Weights of a small GPT-style language model, trained from scratch on English Wikipedia: MLP 512 SiLU.
Each number is 128 + 32 x the weight over its row's rms, rounded and kept within 0 to 255. Layers, rows and columns count from 0. Numbers have three digits each. The size before them is the row's rms in percent of the matrix's.

# layer 5 MLP up, 512x160, rms 0.275, rows 45-88, columns 0-159
100:074126165089187131089135119165113151103149109117170151131113114136130153145096147100112159122112156094176164128158113074164150158071147124149091113104123110132144134143095151113101149104111096097104136133046218103141067114152152128165131168099160096174115127125110196165146133129147093117020108150124106107052127098109098133066090093142116098192113088082169166162144102111112174131136167160129129137119142200118151111178114179077167155160107128083135136112165165129123208162127123
082:066103096156180087116095142158132175141123151130165113098082108173185196147137087174159123111125147131091173134198170124104119155169114163159149124120155165111156116140102200089175096145155070088146159127135109097140112219161089145161130101134145088157113124158153064128106153173108093109153102164099070084117150077111116100068152155132168150194174159115158145144120048115110186117127166151118158139117147169174095126105101116128118083196139126126132121086161118112134122106154144
096:110119179147140156111128123175149119148159096144088101097117172171134184162146152075105137110157122158112144079091161136151156150147149169060095130106163185178150111107087139122034067177109143092117120180150118117119156164131087191119088181086140165137128119188089172144134085115143144108104166126104123146131112111169122103100072168124177058125119053095148100186078126114103159127124157128109099128104149094115175146090108112111157122151087111129090105129180116137201095186166140
104:139132099057147109144158179140138166199115150101130147121074097074190178122134161144138085141096148116187176125099130136142098174093127060117077170155133107129124099119106152151115120118094065181133193084087126133181026166175157146127116134167134160094105153110126117183099131092122125154168099116054096145132143155093114065099123155131163078162112128117091100090132117183156108195114163100160182158149163103085129160162124124116107147121146143138112163142146123111112102068129139
082:108125111113213123108147158088130156179084125115077129121130126101097118109091143099152174145101116120177156173101073098132137155167114170197070133152162157158148134113162139078093223133156153160132111124129110115123108125129102134090083132125142169119116127172111125157165100058133138058129094141167108180045141078162163142083156106161090120136112094100148178191151115142137168106154163151109072133159088130106108191166149124120151120103114079170074122124078104164170099106112076
086:121139124096133092134157145180089143104120118087125076136115130151171147097136101167027091121095127130096098170166101109053091160138130132223146132131181142135084130139113078109122176136107161163142160112142173084148068131046121161172181164141079130102118136086137131080098126111148158132135123119169162073124121127097138087065140106139132156109089142085122080203149134118141127114124126155093116118138151129170126176146172064098079130066109083129108091163058115149159157121108142
106:118089131094181114122200090203165120147092158103166163155139106137079121070111146158114128127141119113147176170119142214129218146131159092105078155062094101114129141096074108115150138111175089143112081084132147131109108130146119209127146162142146176127132126068167165131142140125064094170095178146137123113150134140129153149124134146120182123110164104133151138140100160034157115104126153133174106154181131074137158111128091140191150148147077167098106142102082090170140117117101100
104:112168162156171083093110144077144143089133185102155096127111122139179135122127155061096091134152151143149126143103061099150130127114149080165154198100135105159145125077081130166098108145172124111149162135129164190141113101125138133090155152172232117124109111116131080133128136163107087129052192131138150112154124156165094090166078112161114160107130158124071176129156186122102149160140175117102115150117154237089127148178145158121135139177110110134125127168187086163148114169143149
108:146156107148143133153136138116162145187124104193104110109149125097089087218066138160112108203186177162098120155128127124195136119095147126105157133137155127123139183118150158110134136112164177076135124118131133109091089179137138099075076092084102167138148129157139178140090167110149121128102139077135132109141090088105153086105112174055137100205150106122173159176101177149159147106073133131076142156116167144153094131120195173107092093148161152151128159147185134151094127166096186
139:130127057110181138167164101115187147168172134168079118136125108067059102160145147162107167172201156197119122131149083163179156146123142123174098119121126107091089138111132210123112113073138158073124129108121111123141142172161090158129152124104092116163176164197142155127162142163119060121137148085119100181138140124140121072144084165063151159126137119142130096115192164106121150118097161093095132108139194130106095132132132143144181113126108091159129148168154192069131105158100150
075:134120097081141189094182129109086126154125150131138076112075102197106121084103176166112150122114086108125162154153142097156115138108133184108121093087121096148123118088158130121141123118124118139149179154107201118099106076101146148109111142141099078079142086202115111058088152082164176156128140118144112152111093200114112104088135093104138104115140110166104145120139133046117147161137126076117104179188150125159110169201122168130159156082132127169136147086144094024146156085155111
103:115196141073138136120100169140095104174156148204123120130120125060138129115130153087077147124143082107126065089110114148105113136113200091142145173120140084168151109126112162143138117080085148171139195108106182164105101137126119103076184109128134131141166090125107154180136200066134155149191100105116113118090114114123184068053170151145085129161159100120140092157100157104096150181112142164107110074194081106091146118105147185150112145117148131132122148139071158127097149105139090
086:139117151098107160077153161088116063081152132089158146100117135090105118108132136141133087102134103144120114137150085117183110169133153061124141109181146062165130075128144123122123080161139116152118116163139133081179158134102078092149153195179088130162173105121137097127168121110146130124103140079066118094114154158108154106139113177086131118150142153041114133192089101094179115116075155106157085088112115097101143115137090097102060101070110151124077123189131096141140151083213082
089:111148142183092153078069180161128135167152138145078146094114152152121154146127203113173179161125177132169200159080082082102077168109120104150171139146170134139115067189075112119108136142132109134135107129164118164109174102133111119128155120148133137078168050122142096155119143226144154122156124176124123169141159112140152114125082128141127179139086117123110144121076140148090142115131121133115127161079146137138150149116186116115158132149130108185151119209088125143155146158071028
072:154091145105146096120110150125099129143175151121146117074099129095118144132111098140187127148132212136099107150156138122105092157140100175140139122102099097126039095171136135113122145094143128080071190133166080152124099162127126078094191163136178108140155103137170138125079098113160187127126111129063138058160127180174183074081160124081117141127201146125124125083116132111076108160121140182110101147151158090069193122127126102123149114154124200156130163126131062168083096112148138
113:113099150132119099134132165159115151125163210142198149109092083129147079097149138156107126137084176098150138175101182071147124165101102046094105124140158149132159159101156120137225094085145146115115099124123176124153132157155097135146108145132154157098054148101091191091186104094144168199147133064121148124175121141142145136160124178130160135156119099100154133101163143131171055132137129140117150153160158108097119131156083088145144031131160113135151169108121196145139120104127163
102:128202059137127090107113131129137121109099141152164140090059091164138122194163122160145111159149154144090090186171077130103146127120088146123148137172126113103161127168115204149110096071189119166122141084146085136154122144135127145167113036101081074127141128177125154089107111109151115167067109183127079184084101146113113097105183118121144134167090089110126073075152106138091084134157142147165101089128113168141152159184144121114113129130105149137165165095044119136142087147098120
083:169218092091113164099086120091135159184096148143191136118140118109126134130117177147108187128179159113122096145116114148168128149205151087188175118141159166071164139194112158159145124161105118130149159190127116123131135099139077201135117148129093129083171151130121172120167125165131154199106140126120161154129151089110140120183130143149103066081143126126102091141200135196152103126129142177160094093174123100118130128155097140126142072090126162079115140058080159136111116130085104
087:135150171192133083108101143108158132082189113116121125092149167113137160128138156106148091180130153090123105076178169171158170114134124143109113119074119047180130093136120138161128071096166097164147156070179116088144164154127133122125169118095063115184143107146113120182079141162109107139165199120137115155089082103076109161111156129132101090105120120075120128142196085091182079131153137118158126132132143116049097099145129101175117194142161154172159136151124094159148088069125099
097:109154143112199150125140123108143092176088121088154105128153114114159155083133161100138150113154133119078198134110102144143140122132095162155148166152136085162191097115100123139102093149159174158071151109112094181148096138076147119130134150110165155137122180122149133087098155135145118154152135150094126144091180107113142044110158174117120162156158087130163080142084082185156130205126166113139123098208115078101091070166124067133143138121117141121119037120119191140148193076176121
092:159113146146158186110152121200118113103152122089107116116086138124095110173179118085198050122135093178103096104156139104122072153107184109113116153099125126100144140118093079080123124132102141179169171124116116095154137099135128125166151122178142139136104133140128137099085172155097164137134096172148132159127143112134102103162092130119074158126154071044079098176135133158113233090142168162199117148133173112095107107077130135157111127116122147138221135061165166132113087125109107
122:159116106117169104129120142093129214091183133130074118089148026144159095131127122111094170150092125160078129112167153150192102109148119132129165161090170142126138086158120145104110107099139125103098180148149155144110183109108151128114121056133147087111110147145099120180067116172087107155106131120170149116064133143110120117050121113125149189131176067071164155114151160160177154082088116174095098145073090187130104133129158109133137135127126132083069106160117102090109084163143173
095:141195124182157116087147114150110139107155126148109129115123121163068090179090119115100158135111194126078122150121185087061145160164151142148128120104121135198183067115134179123154092082148051126117146060096075165180144135156119112100140154144171137107068070092098099136123122124129167140133075138123060114192198144133098154107114125097185150121093137115117158126062143146139121130152162204144102130110137127144066150153170164118147086167117121113122105101180139116137171093115114
100:055116141095111076128139145087107138111111140085179164088112131127185145135142100110138179147118136165095156102090138139197083166108119087123151090130118116174152131157152162123183091136138111093126107126184171148162140148162178107066156099120107090147078149095068169142104109130108085143100176144172175111127135116174130104136131088035106181145122118108130133115102168152127054121131137123083083134185052137149134154150161103135137121171117055114100102146127111117148055095109203
095:099118095149097121113169124145094129171127149118120149124132067167112092179058089147112177103197069132099120179152150093102130124117117128141121100106155104192092135143126140150170125127137138112029129134106170138053098086176153111111131101133152054080091068140224184095136140154157153140124133126122089118126112115068170156080116091122126117174159165104085148127094069146094092121116123174122175116143095117117176155156126058127114106131105113089117143170119118146106071098137172
138:107128119168167099120115181101144125120074133170099195156104098148122172096145140101141117179146079076092136120134128146148141178155156070089103148105122135073187157192119146127129088170109131122080110116097130165179102149116142124157118115104112116144099146161138156119117098154127145150082138119148096116229153111104116088091144079130149073136222075176120098072110129199135121107155131125151120118129139065094144148109137142202206159096173151165143144156125106089056093118126126
112:084160157194104115130122114132192164125095157116147103154119191141097135113117068090163107108130141094140129104129116159180159152115142109163084107124127117149124172146125139156116095066173095167072134096150124120172168165123066147144129082117184155146111168126114144171136128174115127101107126177161092156126149158159168133089084180156114142143139182045097063126158150135102098107130131178086071059092144113103149102141106145049121073156167115118113139179095181098157202153111146
107:158121149142121177156157092109141082176121094096157159155089177136168138133141123222136149125128117209160109175131137104117187104149039172105162067144121153124139117119126096079170090092186077158126125089105169189121086128145171153086120158152124170153094097112161163120162116066113152180123094153097130096122066139106158122128053076074136115110149166149116097107113103136150118095110150120138133108181169146122138131105093115157109117167136089138143077096076149129082155075096138
087:122115101185120144112152144157110063146122125099091150135092112121133131138138089131110134143156140099051179187141098077118161140108162143158133167114128101152082127161118142133096135081135168124180140097150115103144135144081152115152157156189124073090128125133129158115105143182142097115120187121148170141096124090184116177088125151159104082090051199086169184129112065162156143092120125172149059133098188124113172192161193068166162142165100098141149141113106155129071108123090099
078:167130155153120112130091106117190157133130199198146133140155142129093158096101068161095152144155117144164111111152131111187098196184108170137060115143102167196126114164136119174068135096173074103100143105115090095122077089125153101148072110103146136117106106096162135149163122154056119150120142111145103133114222112154093113110103162187147114159129069136131097106155103144122116071140147104146104149146070190137116138084122108100124171151102149154187154091151118149064074106138117
094:110109145154134152086136099108137129145133091087077126131086083150163142152054179143107146170131115145147115116166144101126117157084125161057141110069153155143105102113144090207132186151149116098154145119095092152123086164148167084191107121173144111162105079116132126134154193119106167181134160138105093082089091140115080089088135111157146077083158145103155126173148122195100141185133142196134149119126085094098127141126085161086183177136104061136086084167141133173131192142122149
111:196168094146153137097113086127140140130128141110115123068105124154135016163135160098149125141113089131111106201147112116195170116105179113126166164070174095155169096110081082161122129107123162114139136076126077130123102106139160150081155133164167175153170139115127129110171136103182131096118111125090092112087153108205096121064140159121148143116169211133165155112164101171179118136156119150122149113150134180156175147112104147147095096148163177046130106146155136130109096145135180
074:150079160082127114145129084157106146137112099084114143127121161097113089104149114114096107115071148165088127134149106137088172130175101171129128091158118131098094107106159115105165149139135138115148156140122144056114131088117135154227172112045087133128083097122111114167157148172091127154066096135105130083201168114097167178099095130174102126084149188122135101164110159136121124111120133056167150069136132114162157116085131077204087118155181151136207107151150137136129115088159185
078:118111108163145148104145100126149131120128149168103067118144151187099128149156128131131159110153069173134121121126113161093190164112121106209110183143121133150129188105109119164118088097173096100184163105099064109118128145108163151126064158129092091132179128186157134081171107087152148179137129108138171133131104138172100074118149115151093129130125110105124046172187101126195066046079167140153144150132101107103094115070132094097168135124122168097083158081104138103089110155178112
103:165126120155094111125108147156127110110136131116174129135115111119143135127057178210095152156127081162099150157196144101124178134123130110140127111145122157168154083085102171102141164099080110166047150143094121170193205101129182107156106107133071072140090098130166170109148122091144108195132085157158108142106099144102119096145109117128107082109090099107114108158110131139165141136130110151123114091140127188118108150101187082067148079139171118092135101104146155229097164163066113
092:197115109123101147128094157121104085129123083156101083070179182130088135173064142123124112179129106100125149141206111115145088161102154135151175092144071084140094126109142078156087095127136109115103124130195138138134106107084097067098100124176220067149157195092087132151114096085121149166126120141106131145146143112099138138120122056165172111163169115119155150186114094130155148145113164156106186100159124176140126108129178148138146115153075122077154081172184126114131127096088128
101:114113088088161135149145161114087116171087155142122184103181166058119159091090128118143116146085099125143130140093165118226149156172127136130117089106199112187192140140118115174132146152130087153072100080150099082154112107137130193110168162069120098153129149131150138130056140156153105137095118144101104132192107141081139107094169147122193157136145081129105165145150099137130151089156178112101129153166142161128167122112218184141108142090136200121121129110139113168090080146138147
095:145049130105156046151112138113132138112127134124102140079147132121118168147130074078128149117163130115144118109120151086198112146101097121071133129074178138162068098158126172143154110121170150126192143135120087121168099144074148160117148089122099118140094133111160113163185192161100129133104207112090160156163176098180126099117124104114151173163148146185176168122176162051197137098105128074106154141129160110180135092081170156120160131107155130150142078108138113097176104131104171
098:118093117177131154086142190108112152170188151168145118131138072123113145212184144125195112088083144136151178116130091157194102162089168097083153095165112145085122168064059137100116113157165099155186168166177155108119142101131192189136135138187133157094112134117159132114140125068098127133146168163149122158140155159130102137130118143138107139136144158095161139176199144158133145146126129116192133172184083153129128165130138088136070118083090123048151152137117147112130147141104126
108:105078126140181176128128160085074173079086121111090110100112124163125162123094142075121109117101097131168156112087159108151124181152143178172036144105161112175136117174113142134196144107144137207135122144140152083141142160081080108120113091130091181141179121107060164084134130097130156110184111163155118148168117063141139104147182135084107120158158147154160108107089126124129111081154131080143177104114126125129091186099185107146139137135063071127130134087075092143145156144073138
093:111095117146099087144156141088094137140208181140133197072157111139175099118147136142138100048217101123105198162119151099109116101135127146128152059173109124145095131115072157161137116148150151159111131175137055182138120125114124066177142181143162132119100123105127119116097137104106123090109118139094067100132075158153124093143107155129103106119085098119077139094151092119093151106122157062182124135167150084124126187102138087081150044083139083113091120158123148161144139150144163
081:158161071132135134145047147085158164120078124159122132115092088184125120090142154128113112147133127167129084118192106131188130148175125126130046118155148114145180131142130155153118122099132114209126114135144128113155120128113085117119134145068129103169147114050161089153172140150131105091155171127125163129117125021095174141169181127102127126082151174151098102060129108111171116115128121142136148155092157128148122188126150135160088150151097212131113212091085141136141090130068099
099:137066124078145143143095129219169114167089192124139133123104136139110112084158155090140115102137125104124131136068114152117168128157170121207132120092134097047185079172160089137104155183094110069147163071114144127108138195118117179145136082086112159156113100044081115155134082183136101099135127083107086145081152105113101090099151171128096150157132116180145131155120140053132142076137102135135103113130138193056146105147163103121108164105134132142087134134136155129111106123123101
089:129126132146128156139164114090097166131175109146156128091134109173047164059130160068210130120171170165180122130161149123160110146069107143104125143180108114142172070128095120077169114091146154124064113075104140142118129111076172170159152073126130099127085125143119116140139108130121128136135156208145164111162102154122106126141110075124195112128126102145132146101091092100112095194136206184171135136123147159139117140152138121116132119137079153086089138067173165145109091207145080
# layer 5 MLP down (transposed), 512x160, rms 0.0852, rows 45-88, columns 0-159
109:084115091128112164116171096172145144130121112082146137128115133099114162161134154089113146160169158175088127162175114092144099074133076111150095150105118090248137130175152093138139100161172084126162093190125132069181115099172113087164137142158123117145164116141147123064113070129132143140150196153118112091220104082110146147164131129150107097121125150068192099066091142161077191158114116105116129116116133119119094079107115072134118113095143105160111142167165172164151154127129145
084:170125115133108117128185109119113075121107134162121133173153116180123104111067110135160083114115122176138176122135158119112159087139176114156134150085075135110195142091164073111128110145146148134076138140145149113156053157160094136122095103103213106164084205098138130122151087089120054141141067174149175098109068122124080081143149140147096184170103087146100142125104097174137118138129091105167148196122113147064143171111177100148132177116138152150166155144162123127114090188100096
102:064183124167116064145163141103139172151182140124116130108060164107190175110129099120105139149110152126107075093167164144136176087168183099086136229094141158144176106073120099137108099141112169128139124132133116098173105119093077192098146134114162098136151106170122173116148145094150092145108169085124129091191153171123138136140160156146132142144146087142211154116150142127129052132161131152099125091122140121122135180100073115137063217130137115106121087142130123099153124171141149
103:121105187111110131226178110212129093068102164134145118107099135161156121095136156121136130163109153182145107071160114161150207149083143156160136121113145116144123119092191111117176094082155143113146159106092151177174110071175120132224132175095151186174086148139094134128151118140126162126134088119066119122093138103164104098143155102090102159141138118138141128160123124183140109154087112110116112115105114184071093164166156155128140122134170149110063122096101100147106099062121095
085:109091160099154138143136148083081125165152129121125170114104110080144165122193097131061134106114118125155153117076105109090144153132147123198103154129125099152097119129140135112108139128105167136133082129083101174070103141129149125093147091189167121131083080187118090154080141162078147101135148131144153134135094098160148176185134106079139094144035120117110176143124166121102158106168124086165195105093083098088134144118156194151142103100137149101089182122080106117102081053209171
089:122103095096090162134147141081124084132092094144123096062067105086122112212145162138128126158119103090137117063100176163119171089131070117107090131116151100100123132138147155112095097120125124120131116078163136150092129142118096125149091079084174164169096176187190099159138179118154094128151189156103162101131133176113130150149133195171114132101146106174154123082130119127140080205135079125097132139125107120181139099127096112132088131162048153180174145096194091161117163167108162
095:137173059181152130246067120161104105068156155092161110171143117148136116141162156130101154139111095110132093177068176129076111100138154161135094192197084147112067146149130177104117090138092147112093137135165114174164138103185118112166150129184121142133114151113108114150082087139175179143117132099105092113040127160079123146172112091155123086147155120091140108103074117169111112160110127127077107108116132115100107086151118135111152114141148096139162113107207129122117169158138131
104:118128143122158110206126107142119074151099124156107068077099117107168160115110058029140094142145175142184111129085120126149082161145095166139096186150133126209151088155083144132127134143115134168125139118103136192124149111104127126176154076150114100130202127153155117127108111165133158088107130114139156103172108102080120148152089165110086201174150081113171117145141173112155144098169109128147069091142083094120120072150116180141158112145072125093125156171082095169165126158129089
103:158135105141168080160187116108169090087129135136104093140185118092124154127107108180140144123111187204147124112098130191111173152112197152156159158104140080161117146156130160090120179152161151093127119146108082153133085156153147122136090112167060153122172115159150130131080153144103084149134204109127153188110127185119120090189122105088148138143099146144159126095142167132077159039163162128071125133079085122098153149144131113088146149134092113217110177148139175132170131104143142
148:103146050076180147147110157084093123167171106141135086163126169035108154112106088164126157146174163118153147121165112142136138119112141134135127135152106083130117135116111195101076151095168117130143140122139112139087087148158161097166128118059052096106142106157201153185182171144116074091142177116125130141177159189196171063209114131097163148132134129155154121115176129115114127124118127115066115070133132118124085105167121151095194124084114122146130144151177145110156122134104130
074:115132121127149147074119135126120145126149140118124063116141131137078078171115180145182181110115113136161152106144123111146076051155126130070129103116119196101098138094140098066134140157096107109176034191141116113126123099111184142116135137126112093114144157145181200126115129127114117108131118168124149201126117127139185159108116167127149136161140117175188146086095112187181126113219119081091152090075122127122134153154143168145166107121117106124152125080160109122134076149053204
112:053140068148126110194107101135064111117142095125207118184173149089128158119137106164068171109150142071121075153105085076187155121087087135104150149108161127113108120095173078152084154123093135133161195092150187126094092142147082128126129134139114103125134114129120108139132147142085086138161130094128149093116141149102171132152162116142170144141159114072119098138165129071120111187079087167167140140169084147146162158180155185081084124082166093177098106123108151125154177113112162
074:094058100128130110183137122103044141177111148156138132135116187132100138162111182128162129082134104155179151077095180143067131083095160078095057144135061142152134173132127163136160133159102118111146097139099090147129135092077090143126127097172131139160092115141153105150150110117114108086184083126135153122116136156174146134130118107106124118184159158142169161096147134188107146136172063188090117100080140154185121149064113122147165057179082127135098141149171127168137084150073142
092:125167078105154132095138113140117131118130193144139120152128147066161152134161199157165156154125129153151141123127074156092152114128138190159128116166168089117130152151154117183115140123056119146141130128154132178113146139210111156131109067126132150158118132118180157170114144100121159144172095167099095195109171176109113148140072145111131085134003164192175083125113103119126124112143140090137108127142124180151093157127153157193157163179110127134039130143141065152128161089112120
073:104094150146136169098111137118143135168093091138103148190059120163107139201105189127053178123135155164141119130134119113058132112127147133107137142081103140077133141121146093142150106122119077089149160082074144135133119123130135142152136079164092115117109077095141161158173184121092105091179085220133172155165118138118142127132175128102126074099098154153211059117100108180135141144109144059157125123109154157126096173073189087184084150093097118118126139161159155138107113109124159
113:108171086182105121156134100068120115052094080107157156135070132172157177167160110202106133178104161169153154096174133159119129185144157152109148148145200101098146106150153078129104131085141137139159157085138120160122125099115120134116110148101115182041157100065161129156162144122094150175167138102096111100116189115168146165190132118172111193123060085107145179121115167122149109135097122112138152150130127152161089109117103124110153145112131117144171046155168094137101117071133123
092:120168119104109169124135150104080125145137122149124159182143098134139092181124141110152156063088149090174133128113136099087135124108185086057062172130126149124168158104086149096168163132110134144113131085098113143163124144055207146082124095166135105104110070136139078093173095153087188102150124118139140131129112171117103094067176142091081106200090158113103133171052073156124135116162080150139157153154085154138133126150158164102167072150080120146118100102152155170144188117148132
078:106126129132141102180120099152084112128077162146126154176088157150113152144141125136144136123120113104076132039093127112176115081113125142088115117138075141101123152163146142194134106131058135133157186095195139146104152113124211148100159121100114114085076156091142143168158102204148079102127106104090180128085119175184100121165129185122170182124090174152128165154092143162127125087088166119130103116128156118121134157137147170169167122163079130120154124132198077095137119056126195
069:143062135131111104128160135152084135197097154109106164177108148152098096162119185122139131123133115170177179110106117084126100100147147131116129143149137194102181176123148100164092106153106109077172172162042115177151112133142118132100098125156194118122089139097146132099150127102143102137166091157165143137172183186147132090058129120125131154149125137213147160134112120207122141145114138179120128191167186132168113126093196118161142094111112110107126147118179137169110121116061197
095:053110120122140136091065150102098097104112089126122174114171126087146177146137105125130216116154157095118142137103150094102139145154138105154194115136102072190107098081142105188145135095173168191133084162157099177120062145128155095128097125146125165111122152105144124057118135136131126159159151126096133088128173077120138127155117175077106145163130017094141121113093113123106149177207108164123115156124096060129094090135107072144134103166111163129169092130115167102148153131094136
093:113122116109081068080152084101136091147193155111129094042115171103165125152173107109172134110100113131140080064144109151143124110067116078091132080152090127141115126132156166103143150167078091166153158142153113155123146109153142183148170154224109075135143053170159118133146170149106135177102121130139126127126134126142125173157140059041146141152164110119124170148139145070066183108114161175132088143119119185107154061073136077107136120136129122095149122141141113156150120139110126
138:054194112082117096119137110142113106118105094091142146099087185140124083141115139153151155103111158187127144091181145060150137159099162141162191060109118146160090124099118158135153158169176144185121119167104156139067147140176130118079164121168192134131138113097083110095133130138074158174161108134120139133070139084135148151130128110155087127099113096138176148114109196161167129130115135151104061174158123065137132060143080062109134155164137130062106113121165117089128116113092079
097:147134181108158093194143118145096153133169054091082083141092042133106131149136111129097119146129116098103104114154129139093143133125127148106057154115130140134075145158124146138178101102073099119116163091153094202134120119168105082125131108133139085128174074099134079155155103161142151127111118130100145091165137106131091149088147126108159103080155149184112174144056118113105169120104128095113114087060108070130136093129059114102188158188171132151137106087152063119170171079143067
103:090147086149142091193118107141165121099165109096065149098106165152154173125124096143118113104216175122099163088092117129143070146122150117113174059135078112190105092106178154122127147117119120124140142121142128147122135100165106166139205153103059088103106107148124188121156133141134110150142146128133123173121126104154123079107122116114059159087099110144122130150106196119193095101102149128109095125185127087166092112101150000125155127128106132138126180126164142113183095111140115
098:153095129169210108150101159169155152117168144058169124102167085142118070175112136168114137111140086112119073147145124126183093165089200148222143179132156154141073142125112110153140194071100167106114092128090115119103109079139122095140103161148121106091149182140166134108177161158112162179171131094147121141186118123025098076091105182093092107152116084143127093156104143136101100162193163120122139102140149162123144125119120107096148124127110100125113120146185118139131136107104144
148:142116106126114142135120139132161129185171159108088071106120152137164185153128142091082136064183116128159072117142136133158121123197127071128139153108111156119084105121109192148118131078110113087121121155083104098081129173114182145132172145127101137169186068106099203054107109080158100164073163131124078140083134154137138122091141122162121098172137125210165155107190103109127127189120161174115170117089061158090119129169093160158146125066129152094087133086132115131109129131146112
113:086128098191109122121158115090160139123056061096174137122107103175141141089153220105158185096121177051042120129069124111175099128094157103131031060103078097175156160127144150090138095132105120101089107106193140167132126086194114165141158096126121107153130116139119151127138169120132123115139156153147126139133117193135137128127108177107074140127115171077149156129117132152127129169090180157104161069140129114121127107123131109075093063114100132109117126094117135105149133152142111
097:167138099131107107132087093166068078099135104126161095198137042127100121155074102110131177141095139111113153170117128116111112131109171104163144130149107082144070130103107130161192160161154164123131141126139135131146133152145149164126094064088136157166160172121126132158162083208185100098157111144067120162053134130169137114126178150166081159126064063066205136166099177126181141113142133107094155143175149167123143139112168171118114107118132122152171110122112111170117162176140113
093:141091113126124175172111112087104133152135174111073150209110132164175186176104116134129079057096117139107124161116164110103124071156198134151091184127060131119122152135128157159140138134093163144109113084137133118100130100116114134136179161163125151139118128111123178136163177156141130175082070131176178125083100165096133147175150087185127085083127149134148151135127133146154098138115196118122129094088032138128165104103116074107175094098152145121181127083181145152114182167144176
081:147161161091150087141134183156122095121146171110136089117138166117178081140113126105119147071067190138155116126063143145086136117093128138067181174116096178094070112081141093110083153148107136138159170129124144118190217136129150132124129085134114136161132110128156088147136138066114140147169114169145136080168091168127115170106097092143128169113154123204110077103163131088080106235143104141143140108113173139156066157118133127164103118153113078116091149139154130165129184095129164
107:129142080131097154070132181109207161183103129127043138143144129124143132091074125160120122167105173126158141091175119119106121131156152117110155090152075147092153102159102152197138097157158103110108083197143141064184167118160114145117125076145131139153090087139098047069099096101107162114144118130182125129101100119182139088122116157132128049189147155127147088136131130131131142043173111123126098092115099159163147150107119127105062120152190186119098146144130143120149098091116126
110:143143104093124133070079139117158091139116155124135071113205137148153108159178122097130137133101076097134136117134118155125118131141117108146186115077104141201132099130128060159129188169072131084117095112153038168182147161101098130078096115121122148175151109147082129155121140115155123136045168154082126116124096123138123059101145182149180104072083158139072172096144138133088100150161132173126090144141139128170191115125125124172067174154132166092091097108116143118113083125078091
072:166141087129095106040134139089168116161130164142136135071128171100181170138146152156149088113129118138167122147078143176127107130208167130136156074126166091127106044162092157082137121115150110106111106147121098137160127134205120068070093144186166154107123107174132180106065125118173149136104169132129119070106092146116096126113187149109132161083175078179164170110143123134118100120136159153076119095160149111093148144212153119113102165105126113114110093109108080140123170126165165
076:081084120089061130117171142112100174052140124096146025162140134114114105131101134079106104107113142172107138131103088140146162076150154088110112155154134084115076163111168160167148143175093132192120183167159110090134105160090169155163104101065161116130150092162156128160157081161150120056088173138137091099130126119151128155136104171184150107098163162113091113123118153127126128079162079102085136138134100136121135136097154121109034142200123150116129084103198156125112144119119137
102:103129107172072166143171119089095137062158045023133146134150092107141101136104097063093085140126125092090129090111138131137145194158102094169146131173191117136141137120080152065104144138164097142171111129087081142107145123086148116095085111115117116107141098170143152154129106106100090141096127082163125110105133128174136114110154106117164133052078070155101155125171147134181202147073135178123157115136120173120152138116164134099110144110130157120211090078138116167154165144126140
094:119149100137108144205127192093095140143095067132133114187148101067106197123089056142113112153156111185171090161137145144131108121065112089113148058091126129117108126149152118140080126150122111155127089111130109063142120158124079095143126133163143127203131165134131120149178126091142152105087134116134145114149120117188142089194126063133120074131073191168184160113098106146140118159150131089109146126144079143169146104089158066114145087115152135126143105059130151146085190143136185
103:102131128118131140062136114180157101139122212191066165147124123170173119126140156144158092182107100162052125163120161105133127084092145116133130051131111135139136104129092085097129130091175135126086190129118151155185078080116136144083158189103133151098096100136147087116092138083134118195176099168111156125093092124135109146065116165111063201100142144116106133106096147131127114157070169135068112157138170117109095105171101172121143110138167142159094098170151164094099097104148143
097:090160091085103152141119121095146141134113033123154123203098071087156108129131149122117127170103140141041162155189121125098126141135045176075088183154077133120076150140131135078058189124127127166100152170167124137074113173188147120190074080121091191130141128121097142151136174093129070140127125108102082119114129144120169140138133110120168123091145137098137155111129153139102118119120128138168094159143048130130129078170096161113138150124167143065134161125175120135122135099102137
106:047085123088141152155068170093178120075126098134165135124169108130115149115156112142118122084086067106097099100088156152103154130170041111109121067180084095133113137117175127121156133124166107140146187147173099115067146103158147193112093161136068114123177157148123136139100067107125132130124102130153116151156163142099149204165106129149138164115160142157123099118108171090111140092095115124192154165118166108156156109106120073175120132125138110144078157093124134088099228082155138
104:143109181111108103128140181161155117151175166152108143094130084107158110073099125071167157103161184155121117103146093147126090098111098143132127165135157127117065136098143147115147133122143187133095098160088169149122124159100118101144130105219189132148113210177113132129126125107098123177095137154157191069133107113178096155107165129095134118128049110082132166146144170171138116083120178106178086107153061187126195131173170152142112107138091109110095101150158140193123084134164155
097:146129090188122131141173153139087143133163133085107137141147140128094153113180139133159091097127076113176145085145096140122144091212146179092117140195150086161077120110086174087071147087175161147141152151150048129141134124099115120124113119169127187064205166119138107152112168093160078073112116106083135084125102103093095075163134120161095136121156117125181107083085128097150139145216143103143092151147138109124134139121109135091174091122165103161098069093169101161132164156152140
080:099107220118100080175154079119124147111113163142050149161125069169115129084136153063115158158139167124158202139117141166093133138087109160111107116089068162094117158158152101144111114132148088142150112119135116146108122162153136158105114121172130103134156098073128113064074122140160093172135174154171119117164123163194123155143125069116194139153127125107113139155077121177098113150108151121080104094150153189123108096087141130138154087077173115123152045141197076086097147112127141
089:197134143150080146032079081121159108160138133145159175116097096126200153105098109118131146103093155096179104090164137125092171148105063141114103089123096129129142105075110130094107183127147155119179102134086132136113176175122161084154105090144060153071128113128070100152153172115128147134091131124161093167169119166112126161106072138060144092183135104141173099121185129122129167106069115127225099128150101086112151181140132143123183082151117112157117130129097133105129137146150112
095:089152090140069151207100120102088082122092081077211129141161135109134162165128108075173155126144160109086114090085111141150139114161124141170154168116107133049073129162153148111125149136108094163085138114168154105081175177114149169123099157095116092146094183114063087144131119084124144107152122128151083130125172128122086087171172082148131112160150117103092113093077133116153146081160084117152123094088155160140114068084105097086156153120104133077200168147124127165114174165137146